python train.py --hidden_act="swiglu" --norm_eps=1e-05 --positions="rope" --init="normal" --beta2=0.99 --warmup_steps=200 --batch_tokens=131072
Each number is 128 + 24 x the weight over its row's rms, rounded and kept within 0 to 255. Layers, rows and columns count from 0. Numbers have three digits each. The size before them is the row's rms in percent of the matrix's.

# down: layer 7 MLP down (transposed), 704x256, rms 0.126, rows 635-703, columns 192-223
# gate: layer 7 MLP gate, 704x256, rms 0.139, rows 636-703, columns 192-223
# up: layer 7 MLP up, 704x256, rms 0.136, rows 636-703, columns 192-223
down635 100:123084158109103122144117110123106116132154142115145184112137146118109121164089169137086100115155
gate636 089:113097145183087133140121090127131095116162131096097084181133149146093121095126103108139115102133
up636 090:141163098114137092115123153123084131161127118133157143106091117140172145127119110159107122132115
down636 093:155099103169143135123117150134147156105160126127123138094097088088144129123071111091133086131186
gate637 092:146137136151125115150150171146146120127105101102077111111114143159091154119130143104071137106108
up637 092:121144139151153148153129154120132124156130092103097093085111153175114149117122116133104167117140
down637 094:110104109113150096129130158097145128111133165135118106119132116158140113097106132129110133154141
gate638 098:112116176132165099141131159139140148144083109147146184111143129144124107089140147106141119083128
up638 103:127110109144134099143109073115140166125125153120103129114104141132180120149128135101111123130074
down638 097:135125076173142132108115076122114132166135136110088097113160167141137143124123117114089100129096
gate639 097:145093104110173131088125125126153148132082136121113172144136101177136142119121129088155173146121
up639 100:097138108164115152110136105155122147085132106092136138150095166130155128128112107120119086113137
down639 097:135119141094124120165076167109154113133140120124160121117120110129129101112165156094086123108141
gate640 097:099115110156146182159127154091087134130090144105121116162153135140089135130160108131110116105138
up640 093:089092146154151178119072107107151119106076161097088128134096161128130137148128135135125120084112
down640 095:157077161176162135132123113143121126107139163085108152098131151138130166092109098137096124099108
gate641 099:100162152148148096162144114163133137116141157176119152114127078155108160119125121158128106123161
up641 098:113118139154156152149122142155094156148126152145126152154111094100140134134156128166147159122154
down641 096:118119184146155150114088177078130154098155149149102092154152110121115138123153186123133100140107
gate642 098:126111168126099119117122102087157126120154146167120155098145150158133097161107115137086063116171
up642 098:132124132129096093128114123090117155169110164137125122110146128095149141113150126138166159073183
down642 099:094117119101094112138157109107156155142120141167073114075167129142167106133164162146138128099117
gate643 096:127151127130130105157149144139102111148147127121149136146141148119154103129122140098078126141117
up643 098:127121090116138157150122145144125125134139129116097135140104104149106116160154184130162149150119
down643 100:125121177116108131123095104132124126142152201101156145166136120163133136153115105099138112118156
gate644 094:134165162119123163131146133169146153143101083097147134116117093151119120152126169162102098145115
up644 091:135122154139119154111175130114134129099157123131154139133160153162168108109107125154138141133154
down644 098:138120122124146137149127161134149148139162133111114129157110126134169114154105154165095101131145
gate645 101:170109090087129148089139103124143125114149127126107128131159113143150112115117109125132119104121
up645 100:122113108098180135103150105149125078129101136110161081134117103138129087123123155127129090130127
down645 098:058122155152130130121107125134108123142131111140107164125113115128080094147122134119085143152134
gate646 108:129131116175118169090110164156135113146091136141159139146115167073105143109105098140123146137157
up646 105:086165162168101089135121132132106144135147169134095132135176148166105064138146142125145116123125
down646 105:097079132119181096104167201140086169122153131141098133088132150125088137121119145130107121183195
gate647 107:136124118090112149097162097114122169095090131103126145120113181107114075146116120126102053125132
up647 108:116137089064109157152099109123109124159106109133111094129144125103073138137114124103113114158156
down647 102:127060145120091097085182148146131123124126128140134101090118125153118131098151166165110089130151
gate648 091:157129090123130120107128172128137167144100125164138097108127134105109125118143127123111067081109
up648 092:155117131113112135137098071166109087139149109125089148145143152095140127108158154170123122097135
down648 103:114160107111156110150153126145130120092116123110128104191133103179089170127138170167157148131115
gate649 103:169114147117117140091105123112164124151102115168133177099110133140148143125132126148102160122133
up649 104:124132147126123113096116145144121102137114171153137145087121128141154166126106143162111122125171
down649 098:063170129122129104140159096118150118121143123117146059130101117107115091140134122105079101147060
gate650 100:136126093154112168082163126110119129098143148146161106143162120158141124134111103134132111149125
up650 103:076130155103149090141129119115145088091167143109128120115126158114174095123146111138117150123125
down650 107:115156136132084095137137150159111135138176164086123094128100134126147083153108156116092117161136
gate651 101:128152098119132126145149146140145136129104158120135096142152078137116159130141158141129131109120
up651 101:072109195121112143099116161146096130138148119160139171111128123099114108105104115147111162100135
down651 099:133104126132113115107096154083110131128116129111166152173124134131132118123166077081117136115137
gate652 099:122122118109087159105157114118087137156118160166124099137103138131146085161119139129160120116094
up652 100:129103114138098100138116102118150100130125109140139083147089098134129112088146118157102104118149
down652 104:095154124110112111134111143157124121143132137115186102125162093101080120138098116150145126127144
gate653 102:105127106132106141109163097126122134165132105114143062101129095130097107162141154139107122146116
up653 098:169129131095106100124172150192133119112159121109092110150140132056113114133132137149182151124158
down653 102:147121151118094112140129151138167151137117101146125166159113152135169116145106114122151076101119
gate654 101:087131126140143129149078144135165167110104108109102103162070126097135159146152116092123186124161
up654 103:145146118125123143139120129103100113100172115119073108164130152161071139087166122098129083151116
down654 100:156125116093085132132103134133115142168071094105163152090127111104123088101112119149128127146109
gate655 103:137127133084104124166149101127137178118145140110117113173117087115159134128153157105163099155139
up655 107:137159101108067100104151122123166192089138153107100166179148145134160098164144169095122118160170
down655 106:091096146122092136142105096157106153142142122098119123151153128054157122086123132144136164122156
gate656 091:142134138128112080111143074115127154181125090127135112105145073136101105150133095139132120076120
up656 090:100109137155121193164115148122127111109126138156111132162118139109139154128133138106122130153115
down656 096:167124159125114151119151124142137122141111202173100160144097144110129139151130122141065113126110
gate657 096:103146152140141117147108123166131068086124120155144118097113148135106145155105142110094194143144
up657 095:145119125137157165124126133139120109138116140108154109138078104153097135106099127161161111141131
down657 095:115133111152160163156101090151155124159118146161096109149139116108131180118104118162149130111129
gate658 092:122121132134114130153114145127143134139132141112134138153135161145137091166141128136119104125147
up658 096:136102085103141128170122113123173117128117121147128134099163184155122116129121131103131137133139
down658 097:137077118120126126167101155107087134111134117188138103129121112141129102111133143131132136142132
gate659 098:133113145097116154127110139150124151143174122138110152144076126153127175170066109145153118149109
up659 099:100151114145105091105103161083112107140100129124115126084142088113075092129099115138145136109109
down659 103:147146115137137149174067091112113135071131139108107121107128110074131135133159071112131109118128
gate660 095:142109108094138155086132129186138087116105135134094129141129132107090116131144092153146098087070
up660 096:108153127111118106152095107082141155145137134104148106134168084117135121148067133134128136114125
down660 101:120125092108096116129153124111135133118139171080150137135162147132102137157113147114111126203084
gate661 098:090136113152132156130116109102172136133108120110154116089125167143113167117131133136102132077149
up661 096:131176094125111077140138162156081110095135101182091110132134111127117124120098099167160105135138
down661 095:088139122133108124130098152146082139106128101127111122161136152139113128113128143132132142121128
gate662 101:081179148153109133110161149146122152129110137158130088141135135126111168091104125175122161090152
up662 104:183106167123092133102128109131126125122176095146165148090120148125137155105153139128140125150103
down662 107:117110087178127116122112098104183136120134146098150159122119097154164177126141174138165122137123
gate663 111:153081114151150167134157128139116063161100165083137150099106105124154123128090110161122127104092
up663 105:156093135096138117149142166118124163150107102165174089155142113132142172120116142110098126158150
down663 103:169149131126122103137094108152149174143132110126135127128149131112162121152118159148143115146191
gate664 103:147131134103112143075191116182126139103180162108138155140099101114137138148154116136155137127142
up664 098:129087136140165143158115144082140137163095129117105069177176155150112114102158147157160140135126
down664 102:155123130185160125129116184110102160133110096135147090133159101116114136093124131095099148103128
gate665 102:151131092147115128114121119105134154105122169171158145131123155132145118140098132144069100155122
up665 100:158160110142147132124128120119131161107106162164180135099120126103158101119120129135100136107140
down665 102:115124115122132116119194103126133162139076139122114122113146128164141133134145106127174147117106
gate666 098:138084102102116147107067121121177139140125155111088134116134145129074117169121136098157152115145
up666 096:122155099166161128105169129149125099070155046130133114151110112105148097130131143145106094091163
down666 093:140166128117087123136132106168124141099113144144111119133122113115176159131138145085150111128125
gate667 100:082140133161132163127151123157121118158120111158122122105122091139085131140154088122162088141120
up667 104:111117126142104085136175205142101144160095137112119164105147140086110109120116168122132127126138
down667 100:144152141106155073150129154113148106143107104114119107113143099103079128143125135111103160104122
gate668 098:144103138116126121115125141157150179119168124115107135135173086175135110154121121096113140120173
up668 095:074126127163151100133142145129116189110161077128091114150131118118175153147113164120172138145079
down668 101:168073083125145104152110155124121119124127115153097083104090149129131121112123137133151129139102
gate669 093:112196117152126133149096141128119145154120086112155136114114110163112137154154166139108061096143
up669 093:109090143145144119137157123156140174118145145108163123104130142156159141130105092150152108156110
down669 098:147067143131117106112071129125107119092158081169127131147106087148122110092113123081127163113096
gate670 106:126129112146114155112124121131166114139174109138115112109096116135065128115157099119125119084162
up670 107:113119118125096132150122122125145133109133150130115140131143140094100142175101119156104137092135
down670 099:108130170166149122139126160134076127144125103137125126108123116130119100142150100117172114151119
gate671 096:124143109116120113127121130130141144067115128078103126108116150089125071114139117111101172141099
up671 100:154092125091137152101113132110137146120121145140126144157094155163136164148141117185085117105171
down671 099:131110140129110135080089102164141151136124130118152111147100137131118112112107155160082155141146
gate672 093:095121117121182116042140101126112136122116181159158168122148130157111116180136131122122098103158
up672 097:145108135134111128149118136166112113177149146118116123123077142079145123146139126139162166166129
down672 101:086148126097150168170111128099181132130182106138164169149144111134140139131103131146151131123118
gate673 104:125136121101097104069095115172154147140146139122154169109133137129135164128159111139108130109120
up673 098:133145130124122122112166151100115155169134123142113142158142140163117135106130117093171118156135
down673 101:102163141088054139152125139091140173140137135143108080121152137162147116152124138136136149157161
gate674 117:157090120127177141127145080123118108171137122131167125143139123105125108117088132092087145086133
up674 113:101150105147147169108101175144157115132085123124124148138092105124121132124132094141134133118153
down674 106:179134125144138172132102127157155138168161156144117151165053107096142170130128151115126110119104
gate675 098:109140135145154132143127120124170120144135097080124125162114155115122127161164177159121148153133
up675 098:120123103117121164130123148165127122122170125178100105124097104121092118137144137130141109126136
down675 098:158165166138125138121168120186158131142111157101136152133118131127132141117108158132138109102141
gate676 103:129111102128071132107153129134106144117092090126104128125142119141126080173123105104098138101110
up676 102:123123120147109143131149111123138138109117140129127127118115105122095105168125098109090125106058
down676 102:102087159120108137120116116149118080085130112128102134148135114115134088095117135114156125087147
gate677 097:100180136132084118146168103166108145142130123170106079114118177106097118108180103160112157123127
up677 100:139111152144122108112104159139129106131149138134163129080160138139174091140100098131102082124171
down677 101:094095158083143106152100148127115095133126089095129112115114120118141090129092111119142082143179
gate678 091:143082092163178135125116178101121125146097116138147071151117127162141135108140135125145084135115
up678 094:136087087165165123120145143119136154128127128127141108123095158154124130111141118140119086123106
down678 096:076095128120130101105105119130117165111117168124105125148090151136128129113135138107111095145139
gate679 095:152110104132125080122108078124143098119098129111136073112104194073083096106115112112123117173126
up679 095:145084106158155088132121132105140147108116108144112093123132170124086130104106063151186146140121
down679 094:128133151114164114113154150118149153065126142136137058144126137081105083150126116122184127145129
gate680 103:180111119083147099148096180104153122108165139180144135125113092191119106115149186139127113112165
up680 102:072130114141150122137144118113134142122116109085123127088173121100128115100084114117110134078123
down680 100:115101114154123145126110129145146108149139142083135139164146165134111113114137135103104161143102
gate681 100:141155107112155142111160133093124128146109134108149128153138092139154155159136160131126117094145
up681 096:128114142168101123115112127154124099131146131108098137132114171104139135094141102153126127140134
down681 101:142101130099131134167102115121162114114154054129124125083084100129149137155197122133123131106119
gate682 114:128137108146091136101132093119127130140116119150124135103150143104163132140132119105153134103111
up682 109:096135137140164142066100123128124108105144104135159117140118134168168056119154127126132103106103
down682 108:145112139093102147118177126109143155135100128107155140116078128098138120148139163105136120156116
gate683 098:129138072150106149128110107163131178122155129097139129100150142105145127194142107102160133122125
up683 106:119106169144121170175153156121140125129139097148101120131159129109126150162131128109131130184114
down683 103:072145075107107120117084106127122157109121100134165171118123103120128106122167084074119138112129
gate684 093:136149126123143134108099129118127164118153098120088156121120100113159144097102136105143129131130
up684 096:126102106161153085149127138157139156150150112143116115120133090149160130112146115125098138128095
down684 101:115145114144151116142121131138080130112104164134169113159157115148107129162137129166127141121109
gate685 101:120125140132103169124088115136129123111101118092089128124121088094111156078118096139150131160133
up685 102:127102170110123142149105138095156145144153149153130114120135110136139073117156090133141120124151
down685 100:118114124119174072108113133117154154140140124130099119142143126146113098129117157137089150187114
gate686 103:111123140061137134144167141121140114097095134145105133169137145162137118083113122122157106137130
up686 099:127127108120125109108161117110131126102143141145127090115167091137108123141139174114176120142122
down686 100:110171126124161107104119112149086085137105125151187104129111125126096132133140167171121126102107
gate687 101:149158116175130121116089133144124140142132128136108108112121066167090151137136147186132112111125
up687 100:122149088107134127092180172141119101150089134146128132092123145126196116179151109118098144137147
down687 100:144130064115140136137159140142141119169118122110130119130112166138114139151087116131140143076178
gate688 099:132101103100130149163157145129141114159104124113086146108143143127143159129157169130081139124126
up688 101:117082141130139172167129136105117152145120112134137136077173126144169121118201145121124126092163
down688 103:131106112137121119151127103126085114135112155145146149107189140127152137145163105173097160103127
gate689 097:166126183116118095118150151096145103138143132114110103104175077145162142115117130114149169126105
up689 102:147079147146159157130130133097192144124134116146138142121145099098131111145107103124120173150127
down689 100:143129170158129116116158133154097121116107084127130119117122130102124131131084104130102123151113
gate690 098:134113086114143106168118120169136130183127132112147134094146107126173132118131148144096149132092
up690 096:140128136153138095182135154123130088176113114102141133087161148128133130115107153125115093164096
down690 099:127159135170116166133164096090165116112132105121130147112104153131108151101124133103120084160072
gate691 100:179136159137133146170136162135112120122132152192157161119089152169181171138132112092169123154129
up691 104:127142112152108174135126099118089095129108101103114136132142112113151125095144089150115191116124
down691 096:113126135171141121103143122100099145133111124107119133169161086144145153137131077129129099151111
gate692 102:145148155110143101114162127118119160124090103151142116082139131143101154124076140113122092135145
up692 101:147154146191135100147128104174151128124093107115103084142104145145127128116096160159094112136142
down692 103:124142118140147173137160095165124163145127111130121107171129152135116163145119119158086109133162
gate693 099:121078143105100136117175089113145125120131146135153129096101174101115107134147142111127147091122
up693 099:149172102115157136128121157162147123124115155101136102133152129157157144120137126141167107139166
down693 105:149126115137142145154083172106080112149136132098110066143133118158103126136129130150152135143160
gate694 090:117141123120138101134108097118128116134129140081071164121151108173091086128138132109176160121132
up694 088:113131147118143130146126102101122120125142135107111151112147088184097084092134165128182142095117
down694 089:104171123133101081112127148098140124134165160110133133103134103163104136133148090125175113135114
gate695 092:129139154138118159129123112147151182127124139161094106168101162111159112180128111170156148079106
up695 099:120158162123170138121152144113122149133142127130164120160121150110162126112147131130161150140143
down695 103:106110140152142148144126137136151092149151135139115145115134105143137110132106181133182129103116
gate696 101:129143121101112153160147112176156127169165098158157136113136121123083101109105124136149131148151
up696 105:132128135130113082116161138126134089127133114154101165132113167128179153114156177121159111100126
down696 102:136063152154124089117150091130113127140129133109148124106121118122169134086115125143107171190132
gate697 110:115176111111117119138106127145102121114140135146148120102139122142143114098115158162142122141106
up697 109:144108126125143143141137094143137148107125152110101085133126085108098122170157164090131127093134
down697 107:138132127098102135135162082111104135128122161144091143169120090095126133152142088081076117157096
gate698 110:134139108116132120185154096155099136116129092171150150149158104116139132125129157160122115143165
up698 105:145111142131092140128127156103128061144128168137101192107134117141105111135129109118057153111102
down698 105:124106126141108118157106115136133163135115119118097088157123137198127113152137086128161116175155
gate699 107:130174166129176153125084129159135115139097101113146112115098087148146099130115153116162149095128
up699 106:175091087130130125148152104155172125125126171142096137122128094148146156151126109133131169160117
down699 102:147078086164094128110156137128125110108116135148117117126133174111083132100127098153137139150153
gate700 091:149122109145146172134098116143116197110130128156144116157107107118134156114095132118135106125153
up700 096:162103156118125162173125082087100180088081129132105121158126064136091139168131152115149123105138
down700 107:149178078152146152141167135099152153173114092134162139141162144085137144119115122146132150145149
gate701 093:113118142131136106114148147142102144176154116069088139164113136156139126173142143158152147107131
up701 098:146106097127141122139122126150102081089095113095132148133116135143181131147127089086110125126129
down701 103:148141085115093086121085181160100113090104145160115146122122125121088153134137137120101070164130
gate702 091:191161148116105113131112105154111105142126118113111159128175099200124142117115113145152153090111
up702 091:118078119100107112110123097112180103181083090170127119117130133135129128106104121108121095154123
down702 095:161133103123129106101122149133141141151102170178140108148144165118110119160102095124168143148191
gate703 111:109093143114130134154132124145099075121101146119103135133142100130122114146134080118102122102162
up703 111:134111102124156153144096112132168131127141143154136128116141121116140181116097172119094103101166
down703 102:150129125128141136137169090167158128168114120147150141116105137114107172126134147157092145127112